config.yaml
num_hidden_layers: 9
hidden_size: 160
num_attention_heads: 2
num_key_value_heads: 2
head_dim: 64
intermediate_size: 640
vocab_size: 1024
hidden_act: "gelu"
norm: "layernorm"
norm_place: "pre"
norm_eps: 1e-05
positions: "alibi"
qk_norm: false
attn_scale: 0.125
bias: "all"
tie_word_embeddings: false
parallel_block: false
init: "normal"
init_std_qkv: 0.0167
init_std_o: 0.0
init_std_up: 0.0167
init_std_down: 0.0
optimizer: "soap_variant"
learning_rate: 0.0084
beta1: 0.95
beta2: 0.98
weight_decay: 0.069
lr_head: 0.0112
max_grad_norm: 0.5
warmup_steps: 200
schedule: "wsd"
decay_fraction: 1.0
decay_shape: "linear"
final_lr_fraction: 0.0
batch_tokens: 65536
max_seq_len: 2048
doc_mask: true
train_tokens: 126600000
max_steps: 1932
dataset: "wikipedia_en"
Each number is 128 + 24 x the weight over the matrix's rms, rounded and kept within 0 to 255. Layers, rows and columns count from 0.

# layer 6 MLP down (transposed), 640x160, rms 0.163, rows 377-419, columns 0-79
[[127 100 112 122 151 163 138 170 154 103 150 128 147 144 145  66 132 130 132 121 102 124 110  99 149 126 132 118 139 117 111 119 145 127 142  88 130 123 129  83 116 150 149 164 113 183 142 105 107 109  93 182 125 106 116  90 115 117  73  90  81 171 142 126 182 133 129 122 103 163 116 142 126 148 137 179 144 129 112  85]
 [151 106  98 133 106 112 104 122 114 109 142 135 185 150 159 119 101 189 106 117 137 141 128 101 121 143 128 133 153 141 132 147 143 147 132 113  85 123  97 124 111 132 128 122 119 153 156 114 155 137  81 103  97 139  94 147 140  92 115 178  73 142 108 164 111  90 128  70 129  96 165 110  66 135 124 189 167 111 150  95]
 [148 146 165 146  96 116  96  95 129 138 121 134 104 145 124 105 123 149 153  93 137 142 134 112  91 147  92 117  84 157 126 178  93 159 139  92  89 188 145 113 143 123 164 155 158 120 168 146 121  97 107 124 164  92 125  99 128 157 157  75 120 129 103 142 137 138 164 149 151 131  70 149 115 125 138 132  90 115 127 180]
 [144 138 123 105 156 150 107 123 116 167 123 143 104 119 130  76 109 116 154 132 120  87  93 172 154 122 117 127 131 162 112 107 156 155 133 134 169 130 147 137  88 141 100  93 140 125 113  80 132 173 125 149 104 114 110 120 109 152 155 149 121 111 161 102 138 127 175 132 130 133 105 145 104 135 102 128 145 132 141 152]
 [ 91 107  60 149 143 146 128  97 151 175 139 116 107 101 182  75 147  76 186 122 169 142 165 175 158 104 120 168 155 144 123 132 136  89  69 179 148 129 141  93 127 124 136 107 121 158  89 103 151 121 123 100 127 103 101 150 125 173 130 126 103 117 157 106 142 125 143 149 105 118 138 107 165 123 137 127 111 101 147 151]
 [149 115 150 117 120 140 127 167 111 152 159 175 130  95  89 110 123  94 172 136  94 126 142  78 169 108 124 148 134 117 125 126 120  95 139 111 108 118 151 132 156 166 139  92  89 120 167 159 142 175 149 149 151 113 106 132 148 167 184 127 115  76 140  90 141 103 178 129 104 137 125  93 101 107  80 100 140  85 145 147]
 [116 135 138 115 126 143 105 147 128  73 118 140  85 128 133 150 131 118 126 114 122 105 166 146 150 152 158 127 143 161 143 128 165 137 112 126 118 130 110 131 147 132  93 128 136 163 164  83 133 174 143 171 109 113 123 149 101 129  91 110 123 119 170 130 122 120 113 131  92 119 134 153 131 124 130 130 120 134 104 125]
 [127 132 101 130 130 167 129 136 130 125 104 124 127 133 131  63 102 146 104 110 119 105 124 169 131 123 140 153 113  78 147 212 116  99 119 141 161 160 114 123 130 156 155 177 127 123 127 108 108 152 107 141 163 124 140 105 111 108 140 133 172 147  82 116 156 123 153 149 128 141 111 130 118 162 146 126 159 150 126 114]
 [106 121 105 126 106 119 151 129 139 141 128 163 125 141 163 148 101 129 101 133 155  98 152  96 120 129 148 130  93 117 127 118 103 107 205 131  83 148 101 127 153 121  98 136 126  96 120 142 134 145  96 111 130 102  88 107 122 158 125 150 118 163  93 126 130 163 102 132 106 108 120 121 155 163 136 132 179 112 111 144]
 [126 111 136 101 111 157 144 124 134 106 146 136  85 135 139 171  91 129 116  87 124 140 126 170 101 106 123 109 137 133  96  92 109 106 110 106 168 140 113 126 135 135 141 143 134  77 126  87 154 136 123 124 122 142 181 169 148 115  84 129 119 184 118 104 153 116 125 134 162 148 119 110 112 161 101 142 161 125 145 140]
 [104 109 134  84  99 155 135 141 109 135 113 157 140 148 127 116 143 122 139 161  94 122 128  87 125 155 153 154 157 134 111 166 167 138 152 147 193 122 119 125 129 100 114  94 151  97 204  99 130  84 156 139 156 101 122  98 124 139  98  87  87 149 160 132 140 126  90 106 142 125 112 122 118 146 136  97  89 130 141 140]
 [148 168  83 105 163 144 117 122 162 124 164  56 143 126 153 101 114 144 112 147 119 152 114 130 103 132 130 136 172  95 131 136 102 139  87 149 169  97 122 175 139 104 119 123 118  99 124 156 148 128 146 142 118 126 180  68 113 152 158 128 162 127 135 127 140 125 116 133 140 105 134  98 120 128 122 124  95 116 122 117]
 [120  93 143 137 128 137 111 122 109 103 154 199 130 164 109 143 141 122 143 155 140 146 143 157  92 142 113 136 108  87 115  98 131 104 141 116 102 123  72 110 113 146 149 139  90 103 199  66 132 125 120 108 139 137  85  95 144 159 132 164 146 141 116 121 177 114 130 131 120 163  96  82 182  80 115 174 158 150 132 131]
 [129 119 115  97 131 138 121 139 128 135 103 139 154 121 124 145 137 112 132 111 130 166 195  71 115 137 112 107 139 168 124 112 155  88 153  62 144 134  93 111 111  90 148 123  17 117 139 161 136 132 169 154 134  53 172 130 111 135 154  84  91 156 141 148 124  75 155 160 153 144 139 140  94 160 110 136 127 135 111  94]
 [138 100  86 153 121 135 134 156 154  90 127 174 171 130 110 147 143 141 139 115 142 141 135 114 115 113 126 131 133  86 134 119  97 135 114 149 147 171 139 119 105 133 145 161  98 129 135 122 119 157 102 172 135 120 137 126 167 106 119 150 169 128 137 110 169 118 137 144 124 139 101 131 125 122 109 125 158 143 167 131]
 [119 156  84 127 115  80 127 141 114 112 153 161 108 150 130 104 149 133 140 147 106 150 119 133 182 157  71 119 144 153 164 150 161 156 101 134 107 133 143  85 183 148 112 165 109 119 139 139 121 100 123 176 115 127 119 123 125 156 111 151  99  74 148  97 165 139 165 141 152 122 122 123 141 142 148 152 152 164 139 129]
 [118 138 138 138 142 151 118 130 111 149 130 121  87 142  92 100 123 161 124 164 116  92 110 145 134 153 116 146 145  58 139 139  83 152 139 124 133 154 128 124  94  85 145 119 128 143 103 156 121 134 120 125  93 101 115 154 136 106 121 132 118 138 164  93 102 120 124 138 118 151 122 122 114 145 159 162 111 118  91 119]
 [115 135 165 140 174 143 128 117 149 118 125 109 115 135 101 117 100 171 178 133 146  85 130 145 134 145 127 138 150  93 134 125 156 118 137 135 174 134 145 137 162 138  84 114 149  98  99  72 152 147 121 139 125  79 117 118 108 145 119 146 109  85 122 135 128 115 177 107  96 119 154 153 130 184 144  61 114 171 151 148]
 [167  94 122  86 124 134 123 158 152 112 117 140 141 105 149 170 122 142 141 117 130  87 147 117 130  87 139 139  93  98 158 119 138 152 108 139  92 157 109  89  89 142 119 157  98 126 132 156 103  97 121 143 106 165 157 144 105 110 157 114 154 143 112 108 126 161  95 172 118 154 148 116 139 110 124 130 113 115 118 123]
 [111 138 134 104 165 142 149 196 171 142 102 143 143  51 157 133 134 196 130 159 145 110 141 114 133  97 107 145 129 151 109 112 124 120 163  92 141 162 128 161 120  93 138 175 136 117 156 136 146  98 106 128 146  79 148 144 100 150 132 157 118 104 137 119 110 134 152 106 135 113  80 166 107 159 129 128 125 149 130 144]
 [141 107 146 128 107 135 103 118 137 104 131 130 123 141 145 146 127 124 141 114 134 127 124 166 153 158 148 155 110 114 170  97 127 169  82 155  79  96 145 137 100 146 126 126 115 112  84 121  89 178 122 107  82 114  80  99 148 144 130 126 145 154 137 112 142 143 160 144 131 153 130 108 136 174 144 121 114 137 138 135]
 [125 127  89 152 103 138 119 141  76 127 131 103  95 104 124 132 133 115 122 103 142 155 138 154 114 118 125 125  87 106 146 144 124 120 149 102 103 165 118 170 161 101 106 129 146 149  70 120 115 130 149 147  98 126 133 122 151 112 172 125 107 100 109 128 126 138 121 189 147 111 110  77 114 161 103 119 121 126 137 166]
 [ 96 115  87 136 140 131 156 133  87  86 119  96 109 129 183 110  81 123 118 102 139 107 157 132 111 139  93 126 148 114 146 147 125 119 115 116 154 112 116 128 115 139  60 125 132 125 130 128 137 177 114 181 121 193  84 106 123 129 138 131 117  86 129 110 147 127 100 122 142 165  97 142 136 148 105 121 123 168 130 168]
 [101 118  90 145 163 148 126 133 105 110  89 160 123 136 146 124 110 119 146 118 112 152 144  84 104  86 154 135 106 165  91  75 104 114  81 147 118 125 110 115  93  92 112 140 124 146 149 139 114 141 133 142 109 107 143 159 105 106 119 151  79 110 105 115 130 147 140 149 126 214 142  64 186  90 146 211 132 191 104 106]
 [126 117 149 142 124 124 136 141 135 112 115 184 155 116 111 124 163  79  88 104 153 153 111 107 153 178  95 185  96 145 154 127 120 160 153 166 102 118 129  97 148 109 160 101 130 131 129 143 114 155 131 165 126 105 107  88 125 171  99 112 156 182 113 131 116 138 156 127 154 116 113 156 146 146 108 145 129 110 131 147]
 [ 77  58 121 146 152 122 170 120 111 110 143 126 142 114  94  93 121 121  90 126 151 106 148 114 146 167 105 136  78 172 127 156 114 108 122 140 134 100 136 132 113 114 132 154 130 132 123 114 119 108 175 151 166 149 142  78 159 124 107 117  91 164 171 100 147 100  92 127 123 127 143 136 117 100 139 122 142 124 115  97]
 [129 142 149 174 106  95 146 111 124 118 134 122 129 154 104  90 112 163 136 164 123 119 140 127 114  96 148 110  79 145 115 134  98 157 138  97 143 150 107 127 112 138 152 109  80 122 168 114 129 141 154 129 155 126 161 129 153 154 125 111 175 156 109 129 147 176 154 140 116 117 162 150 120 117 142  87 139 155 156 139]
 [121  85 161 114 132 152 149 148 122 103 115 112 132 145 109 104 144 105 126 156  88 148 167 153 188 134 143 120 117 139 132 116 130 107 155  74 108 119 142 136 104 131 102 162  88 105  98 157 124 114 109 127  94  74 123  91 160 111 165 111 161 131 136 140 142  67 111 133 178 134 140 132 160 145 115 144 164 104 146 112]
 [156 156 110 101 142 148 176  84  90 107 153  83 117 121 131 158 113 142  91 131 135 138 164 130 104 176 132 132  93  89 135 107  82 144 144 109 130 120 124 157 172 125  93 104  94 143 104 115 150 118  94 120 138 142  80 129 115 124 152 125 123 117 109  93 107 141  86 159 140 139 124 117 138 116 168 118 132 133 145 158]
 [103  89 153 178 145 120 123 106 142 138  62 148 152 142 130 119 142  91 136 136 118  98 116 121 140 159 133 131 114 156 137 113 142 131 112 174  87 128 106 119 162  98 169 159 155 121 114 118 116 125 124 164 115 120 152 141 135 113 123 106 142 120 144 158 102 116 113 171 154 130 159 160 111 109 125 142 130 154 162 168]
 [ 83  70 126 108 181 130 126 154 143 101 114 179 152 108 119 140 105 120 103 134 154 157 132 106 150  84 125 124 106 100 178 124 122 102 108 171 154 136  62 105  91 127 134 106 124 154 153 130 127 123 149 134 136 146 171 139 137 115 156 129 125  78 131 136  81 164  86  82 144 109 114 124 138 131 107  95 126 150 134 141]
 [116 154 141 162 125 107 152 120 141 135  98 138 108 108 135 172 109  47  93 123 125 160 139  89 129 152 123  70 135  89 113 174 107 132 157 111 139 141 134 122 112 129 141 106 135 153 130 154 142 125 136 158 113 130 150 155  93 128  84 160 126 133  90 122 165 140 162 144  84 121 100 103 118 115 151 177 136 138 113 135]
 [146 110 114 128 147 135 122 135 140 159 130 142  91 101 149 131 126 147 135 109 133  85 106 147 150 154 142 134 138 102 110 131 131 112  73 134 163  97 133 104 141 112 124 136 151 162 122 145  78  92 145  91 120  87 151 151 115 129 112  97 115 136 106  99 130 136 104 114 148 125 127 157 109 135 146 127 132 104  89 152]
 [142 174 128 147 147 107 144 110 125 116 145 124 126 126 111 136 135 131  94 123 145 148 137 111 120  71 164 121  91 165 150 107 154  96 105 127 141 148 136 128 115 151 118 120  93 126 135 117 164 140 137 127 170 107 122  81 115 117 129  79 112  97 124 136  78  69 126 129 137 125 101 183 131 137 112 110 119 120 118 122]
 [172 137 123 115 114 109 181 103 122  54 138  88 143 140 111  93 108 136 144 153 140 115 174 166 108 151 131  91  85 121 110 136 132  82 151 127 105  67 118 117 124 106 125 151 121 149 130 141 106 126 129  87 143 179 128 141  97 184 106 156 155  82 128 106 132 114  82 129 143  88 116 147 101 155 144  89 134 186 119 104]
 [148 129 112 141 161  91 126 104  98 151 116 126  58 101 153 142 162 198 130  98 180 171  95 120 166 129 134 141 134 106 156 114 101 121 161 160 141  73 171 135 113 135 160 159 102 125 127  63 106 129 134 162  65  89 128 170 170 116 125 123 163 118 136 115 116 106 136 145  82 119 135 136 165 100 128 109 114 134 129 154]
 [153 104 109 126 151 198 135 136 113 128 150 176  97 136 117 117 140 121 153 104 109 147 111 138 135 149  97  96 159 121 100 126 109 124 119 144 101 118 162  87 135 139 156 148 112 120 100 144 115 105 119 143 140 166 163 135 139 149 142 147 130  93 140 132 147 116 147 139 104 161 126 141 137 113 104  89 135 128 134 155]
 [119 164 115 141 155 131 144 108 140 101 148 106 130 146 135 122 145 145 139 120 103 172  52 161 122 124 137 143 120 123 122 156 144  91  82 120  79 140 134 159 114 179 146 142 103 131 153 166 164 128 188 136 146 133 127 114 103 112 104 133  93 105 124 133 165  98 147 150 113 154  87 185 137 166 115 136 102 102 144 118]
 [136 125 172 111 154 146 105 127 112 149 164 132  99 114 126 109 128  82 166 163  98 132 139 120 150 163  89 117 113 104 126 123 132 136  97 144 145 130 160 157  88 135 160 139 108  97 132 129 103 145 113 134 145  76 107 156 127 140 131  94 131 120 157 151 165  96 117 136  94 130 147 105 141 119 116 129 130 139 116 164]
 [ 74 160 106 130 172 137 144  98 123  99 131 128 118 142  97 140 113 171 117 130 106 157 118 147 128 124 156 123  84 159 141 128 148 151 110  88 131 101 145 128 100 113 120 144  69 146 152 181 177 131 165 111 163 126 113 100 125 106 137 141 108 145 144  94 103 114 142  81  82 155 119 157 168 141 147 106 198 114 135 128]
 [138 100  84 103  95 110 138 104 122  98 160 107 115 151 121 109 126 146 148 127 144  95 139 135  88 130 130 162 177 131 151 144 122 115  89 117  92  75 160 188 147 126 124 129 146 168 153 100 126 114 107 149 143 144 132 139 134 157 111 103 108 136 105  95 150 122 111 121 139 159 149 162 136 139 134 139 178  97 101 129]
 [110 131 147 151 134 122 118 131 118 138 118 155 111 128 124  99  97 106 187 137 119  64 141 150 146 100 110 124 115 102 131 161 156 170 117  63 119 114 140 143 123 169 189 114 117 141 112 140 117 173 150 155 111  89  85 141 127  88 140 118 123 153 144 104 129 150 151 106 110  98 148 114 122 141 134  99 129 134  90  95]
 [126  86 163 137 171 103 142 148 155 168 116 122 143 105 131 145 115  96 131 126 105 135 112 172 151 124 134  98 111  85 128  99 175 109  88 143 116 117 141 119 135 137 139 141 112 134 120 101 130 104 160 137 124 156 127 118 115 122 138 119 142  95 127 100 111  89 110 138 122 110  81 139 169 117 104 143 127 124 169 158]]
# layer 6 MLP up, 640x160, rms 0.158, rows 378-419, columns 0-79
[[ 98 126 129 156 132 156  89 157 124 146  91  90 124  96 161  88  96 100 152  99  82 157 132  72 124 114 123 109 151 113 111 156 141 132 116  98 105 108 116 117  71 172 120 136 120  77 128  94 105 141 106 138 133 127 137 142 137 163 115 134 133 143 129 138 134 124 112 154 117 111 110 114 126  93 115 149  91 123 121 136]
 [125 150 133 171 173 119 136 128 122 165 122  86 142 133 123 158 110 134 159 167 152 123 160 121  97 148 142 136 113 122 151 149  80 107 157 113 139 125 111 151 141 110 135 120 127 103  72 150 113 167 115 141 161 101  93  71 136 130 122 143 127 129 170 156 124 145 147 122 137 169 165 120 146 163 138 127 112 113 121 135]
 [ 99 136 108 159 126 129  90 160 152  91 110  86 135 104 129 144 148 120 121 123 109 136 106 165 135 157 136 112 166  90 112 129  94  96 163 161  97 114 129 111 143  91 112 121 154 146 142 153 113 165 109 123  96 134 128 111 142 136 109 119 135 105  95 108 107 126 122 101 153 139 130 150 120 124 163 101 106 123 114 140]
 [147 130 171 116 118 160 170 146 147 197 110 109 113 110 116 104 168 146 135  84  92 166 141 148 100 121 166 118 114 142  89 133 112 159 137  72 100 147 145 113 159 141 124 158 130 155 152 113  97 136  97 100 103 125 133 143 136 108 144  83 168 126  80 151 108 105 107 105 106 140 108 120 126 129 168 109 111 143 140 118]
 [139 104 112 143 130 141 105  70 137 102 123 158 108 117 121 156 134 144 151 148 188  87 111 156 121 122  94 149 137 119 165 178 122 114 112 120 146  98 147 107 102  84 128 184  84 133 108 142 123 143 115 109  39  97 121 100 132 124 119 101 167 111 145  96 122 129  97 130 167 113 113 175 122 129  76 166 111 107 177  70]
 [129 151 108 105 122 120 136 113 116 118 100  95 166 133 167 137 100 147 107 132 162 165 138 129  99 128 129 110  84 121 147 117  98 138 135 103  86 136 148 147 131 113 139  66 137 121 105 119 120 129 118 139  98 120  85 157 119  97 109 124  88  80 118 127 127  73 116 118 151 104 137 109 100 187 142 129 138 121 107 146]
 [158 151 163 120 118 149 106 119  83 149 126 104 154  98  84 114 139 148  95 133 130 135 156  95 131 154 117 109 140 134 132 108 121 131 144 107 185  93 131 101 106 103 118 127 148 159 119 106 124 137 132 116 140 138 105  74 156 176 129 132  72 137 148 123 124 120 122  84 134 143  94 133 152 113  91 102 111 129 105 115]
 [104 147 125 155  87 145 141  83  89 126 134 118 140 152 128 152 151 125 121 174 110 121 136 134 145 141 106 142 110 119 131 143 108 164 155 114 141 122 111 141 110 119 171 154 163  91 138 135 131 128 110 109 125 122 126 149 135 120 160  88 123 131 158 144 171 149 132 112 173  86 160 121  92 133 107 143 122 179 109 148]
 [161 108 162 110 142 121 159 150 143 107 169 128 156 108 109 113 156 162 124 146 120 134 164 125 155 127 128 125 140 144 134 123 109 155 168 116 152 102 108 159 110 160 142 129 130  44 124 144 111 103 117 104 139  99  95 108 125 145 165 146 135 127 154  93 106  99 118 119  97 141  93 150 104 114 147 144 107 106 159 109]
 [133 114 132 127 152 178 123 158 144 135 142 161 151 160 141 155 156 131  84 148 187 103 172 142 171 154 115 130 143 152  89  96 140 139 132  81 126 100 120 138 129 139 113 123 161  71  95 130 159 159 148 146 122 134  99 126 124 139 153 104 153 140 129 142 129 119 167 134 125 131 148 105 113 167 119 139 150 135 131 170]
 [127 153 133 126 111 146 111 131 106 127 153  90 146 146  84 137 115 125  97 130 138 143 129 138 101 136 114 109 108  94 123 118 129 124 100 114 159 136 125 123 192 135 150 161 122 124 140 141 118 107 117 100 111 123 142 118 124 129 142 141 112  82 155 102 113 115 160 164  79 109 154 134 159 100 151 152  74 128 143 141]
 [122 150 158 135 151 125 111 154 155 120 108 125 122 122 110 122 127 108 117 111 114 164 135 104 124 130  66 142 180 130 155 111 161 146 150 144 177 119 143 112 132 137 162 134 100 129  85 133 115 128 146 169 131 134 155 114 121 102 161 137 127 118 139 159 113 145 126 115  99 150 122 104 156 189 166 127 128 120 138 139]
 [ 98 122 147 108 128 167 108 152 144 113 104  68 136 200 104 141 152 151 121 117 143 137 108 144 123 110 113  87 131 152 101  83 129 138 183  57 148 122 186  93  97 107 148 108 109  97 146  88 154  98 108 155 118  94 148 107 118  98  86 113 108 151  99 113 165 113 155 120  95 141  74 119 107 136 135 108  86 162 164 136]
 [131  87 133 136 123 145 131  68 147  83 165 127 132  84 142 148 123 128 167 108 119 110 145 125 167 130 125 130 172 123 116 131  75 123 146 147 134 139 140 145 128 133 155 139 108 155  92 164 145 122  96 145 135 109 178 131  74 128 158 129  96 178  99 149 107 114 151 100 149 128 139 112 144 137 146  89 108 166 129 129]
 [122 122 153 135 133 106 111 147 109 154  73 103 159 116 119 132 123 144 147 120 122 147 114 133 111 132  95 148  98 154 142 110 133 164 117 139 143 112 134 140 112 135 144 138  99  75 117  77 177 107 145 116 116 113 113 172 109 113 126 155 147 148 116 142 104 132 119 129 126 112 136 142 158 120 104 184  97  99 118 124]
 [125 134 111  96 146 155  98  90 139 110 122 119 162 123 129  97 147 144 137 147 111 123 141 118 116 161 138 119 107  85 155 114 124 151 167 111 122 130  96 123 131 149 126 117 140 120 115 143 117 104 107 103 134 114 171 127 129 112 116  97 139 123 169  71  89 165 119  81 137 145 162 107 108 129 108  91 156 163 142 133]
 [123 121 127 148 100 142  96 101 165 118 129 137 160 163  91 133 123 147 101 118  66 113 152 120 160 151 144  79 131 109 164 116 173 110 103 135  97 148 127 114  88 145  84 136 148 157 142 142  87 123 198  95 123 132 108 150 127 105 166 116 135 108 112  65  88 138 124  94 161 106  91 107 103 110 164 152 117  94 160 137]
 [129 138 149 136 113 156 141 119 144 105 119 105 145 128  96 124 124 137 103 141 117 181 131 104 139 117  86 126 153 137 191 152 157 156 133 131 152 139 104 150 158 120 147 110 128 125 122 139 148  97 129 104 111 126 137 104 105 110 114 158 109 109 121 126 107 146 133 140  96 158 107 107 125 126 139 111 132 141 162 118]
 [110 143  98 134 139 132 118  95 144 157 165 118 120 143 132 137 118 116 145 106 122 150 136 132 121 117 100  62 147 126 120  72 124 134 109 125 114 132 121 151 148 101 107 151 130  84 129 148 136 116 126 137 168 121 118 102 115 152 116 139  85 155 159 149 103  86 132 186  69 137 117 130  92 144 148 130 121  86  97 143]
 [114 160 134 133  94 138  92 178  83 113 157 113 134 109 134 145 136 151  93 103 114 114 118  89 174 127 140 119 128 117 130  94 147 132 127 158  86 138 163 114 149 157 123 138 136 124 114 119 181 154 156 101  93 146 146 129  89  88 112 118  96 110 109 154 116  96 112  99 106 135  89 116 120 158  81 149 101 128 157 137]
 [127 125 120 147 157 132 144 104 166 126 126 110 132 122 146  67 178 109 117 123 102  97 100 100 163 156  96 135 137 127 138  75  88 102 145 102 118 120 109 122 127 135 156 131 141 113 110 123  95 122 147 108 166 155 110 129 133 146 164 106 150 133 136 115 109 116 121 129 105 140 115 150 144 111 143 115  90  63 131  88]
 [163  92 138 155  86 132  98 133 142 114 155 148 100 133 153 134  73 133  97 134 140  96 108 157  83 117 101 153 159 133 100  95 110 139 132 147 167 142 151  89 121  67 135 107  94 108 122  92 114 138 127 114 109 110 124 141 151 103 133 158 144 142 146 105 133 117 131 129 108 107 139 131 112 137 131 112 172 133 105  99]
 [139 152 101 113 108 142 147 143 129 130 152 116 135 129 119 149 126  95 111 102 169 160 179 137 128 157 130 142 158 121  94  93 125 127 138 121  92 138 142  96  73  97 117 104  87 157 104 112 142 136 141 130  69 103  97 139 137 130 150 187 114 130 104 159 124 143 132 143 130 129 140 130 112 150  91 141 146 123 111 127]
 [138 147 168 127 126 129 102 137  93 108 207  92 146 128 115 140 101 155 156 151 124 151 181  94 115 110 132 139 130 126 163 129  87 149 152 102 121 104 145  95  73 147 100 179 121 118 104 136 118 135  95 121 130 124  93 140 120  93 117 134 106 117 137 145 112 124 126  99 144 138 131 123 153 136 133 126 121  95 124  51]
 [127 117 126  94 135 144 155 145 106 151 138 133  88 142 141 114 114 142 108  99 130 174 156 139 182  73  93 146 105 162 121 107 122  92 110 112 104 124 109 122 110 133 146 131 131  59  81 103 125 134 152 116 108 106 163 126 158 135 106 147 128 139  96 125 124  93 164 146 122  84 115 100 118 120 106 130 102 121 152 112]
 [117 124 155 131 121 134  92 121  77 163 129 109 129 116 155 170 160 125 113 125 163 115 113 129 143 178 112 132 114  91 146 155  98 107 140 160 119 147 162 129 105 157 122 138 156 102 140 126 136 130 123 143 134 137  80 133 138 118 145 121 138 127 108 105  67  88 170 146 144 100 136  78 191 135 127 175 114 113  79 102]
 [110 108 119 133 140 106 146  98 120 118 114 126 142 112 172 154 154 121 128  95 104 120 168 141 115 167 110 114 135 142 150 159 109  89 119 103 129  89 140  85  82 158 125  52 126 139 123 129 127  93 109 152 114 138 119 173 122 114 140 100 110 123 114  98 126 114 132 144 131 112  94 125 168 142 138  87 128 113 128 132]
 [148  95 168 184 137 116 104 146  87 161  95 156 137 126 106 102 102 136 141 128 122 109 145 145 122 127 157 127 120 115  78 147 137 107 137 176 150 159 140 102  90 114 102 113 147 102 151  88 119 131 133  93 170 147 107 128 127 115 146 112 108 104 130 167 113 104 100 148  91 137 141 162 102 185 131 112 143 106 101 136]
 [124 115 115 147 119 113  90 125 105 105  81 107 106 147 138 172 142 110 104 125 112 152 133 146 116 161 155 142 128 167 110 114 116 165 149 126  92 134 127 135 103 156 107 150 109  97 150 118 143  97 132 120 119 104 116  93 112 103 153 106 146 125 130 115 146 116 116 114  98 128 125 133 135 151 136 115 137 133  97 147]
 [146 122 110 110 138 157 151 127 138 119 102  79 132  88 109 130 114 102 114 112 136 103 105 150 142 110  96  86  65 156 102 144 151 128 135 177 127 127 124 165  79 140 145 142 111 118 135 151 146 127 138 103 125 101  81 137 116 123 142 108 133 129 128 133 114 141 157 126 120 145 166  96 129  76 143 150  94 118 118 104]
 [153 128 144 155 127 141 112  95 144 120 102  91 123 144 122 145 111 154 113 108 161 149 113 114 127  80 153 157 153  97 184 116 151 181 121 111  99 143 144 129 129 106 145  98 107  99 164 161 159  89 171 125  93 155 136 145  83 100 114 110 120  92 101 165 117 153 100 154 137 111 102 134  96 148 155 123 104 121 127  91]
 [111  86 148 123 123  97 130  82 122 132 130 151 132  99 165 129 106 140 121 124 127 132 102 101 149 110 122 132 120 152 121 180 131 115 109 136 143 111 153 109 103 120 151 160 162 162 134 159 158 147 107 147 119  89 164 129 107 153 141 104 111 138 120 152 122 144 124 145  90  92 107 121 154  91 114 128 144 134 106 129]
 [114 157 144 121  92 135 129 149 102 101  96 123 131 116 146 145 129 127 105 128 143 147 116 110 124 161  91 133 146 129 127 126 144 152 100 109 154 110 109 128 125 133 104 153 141 137 140 155 108 117 135 140 127 174 108 164 121  97 133 143 149  88 112  62 103 138 131 131  79  82 118 117 136 124 150 162 141 108 154 174]
 [168 119 156 147 162 135 131  97 130 162 133 116 111 172 104 130 145 103 111 106 139 161 133 123 142 119 142 144 126 152 105  93 172 108 145 103 121  76  80 159 163 162 146 127 171 132 121 128 120 152 154 111  98  91 134 149 134 142  76 164 156 131 131 127 136 134 147 133 124 125 132 112 119 105  90 100 121 122 141 119]
 [102 113 162 122 118  87 165 141  82 142 102 135 196 144  89 151 128 137 149 112 152 134 140  78 155 178 108 115  91 134 153 146 138 193 153 127 165 173 110 125 136 127 135 129  73 108 123 153 139 108 114  99 126 110  88 153 130 143 121 125 115 144 145 123 100 131 117 135 115 117 140 142  76  88 182  85  90 116 111 135]
 [142  78 123 169 126 156 134 115 114  97 167 150 121  87 158 154 154 151 100  95 150  69 119  82 126 103 125 172 110 108 159 118 146 111 161 131 117 134  92 109 102 106 105 102 195 148 152  97 125 149 101 128 138 172 112 120 111 145 131 128 136 116 134 112 166 117 125 146  99 122 153 122 126 129 158 138 160 107 134 145]
 [174 100 119 120 125  78 143 118  97 144 149 166 122 118 121 123 165 131 150 156 145  94 160 144 132 157 104 162 159  69 135 118 118 130 128 152 142 107 153 126 123  85 104 153 138 119 132 115 122 153  48 116  97 122 153 127 152 144 104  88 159 158 116  79 137 104 151  80 105 104 170 100  87 110 167 134  82 106 144 128]
 [148 165 108 115 163 149 104 164 132  98 157 131 132 107 125 132 137 103 113 145 167 140 154 108  91 133 188 136  96 111 161  73 156 165 132 122 127 120 168 110 123 109 104 148 128 106 133 102 166  94 116 142  99 160 116 127 156 102 105  79  91 135  91 111 113 132 142 130 134 151 128 100  99  90  88 163 117  94 112 147]
 [148 126 127 146  77 124 132 104 126 121 123 148 129 105 132 135 107  96 107 130  87  94 152 105 114 139 146  96 127 117 154 113 114 133 138 105 126 138 118 126 125 158  90 144 144 128 129  83 134 100 107  79 105 106 132 134 150  95 139 152 135 159 182 137 183 149  86  84 107  78 129  82 106 136 145 146 123 167 180  87]
 [135 125 115 170 116 126  97 227 129 144 140 117 128 119 128  90 113  98 165 111 160  83 126  93 149 142 162 126 142 146 161  77  86 144 146 104 187  91 124 143 144 141 126 151 110  99 126 157 145 103 129 125 125  96 105  93 167 128 104 114 136 172  92 117 137 137 184  98 100 183  99 119 150 108 127 142 120 169 123 132]
 [167 139 140  95 185 130  92 119 103  98 134 118 126 142 134 131  87 111 151  98 180  97 104 133 129 120 124  89 127 130 154 167 152  95 135 148 124 130  91 128  93 106 119 101 134 139 143 142  68 125 146 162 142 170 134 127 110 148 140 180 191 190 125 165 100 121 122 129 108  76  98 135  97 186 117 134 171 118 152 134]
 [145 147 114 113 157  69 127 122 160 142 157 155 112 105 103 118 148 109 114 154 151  69 155 120 152 113 143 125 141 135 130 100 105 128  79 121 119 140 125 108 101  70 102 140 161 167 149 133 171 105 131  97 134  67 116 149 130 119 100 144 124 152  89 114 123 115 138 138 127  84 117 108 146 176 131  95 115 112 179  73]]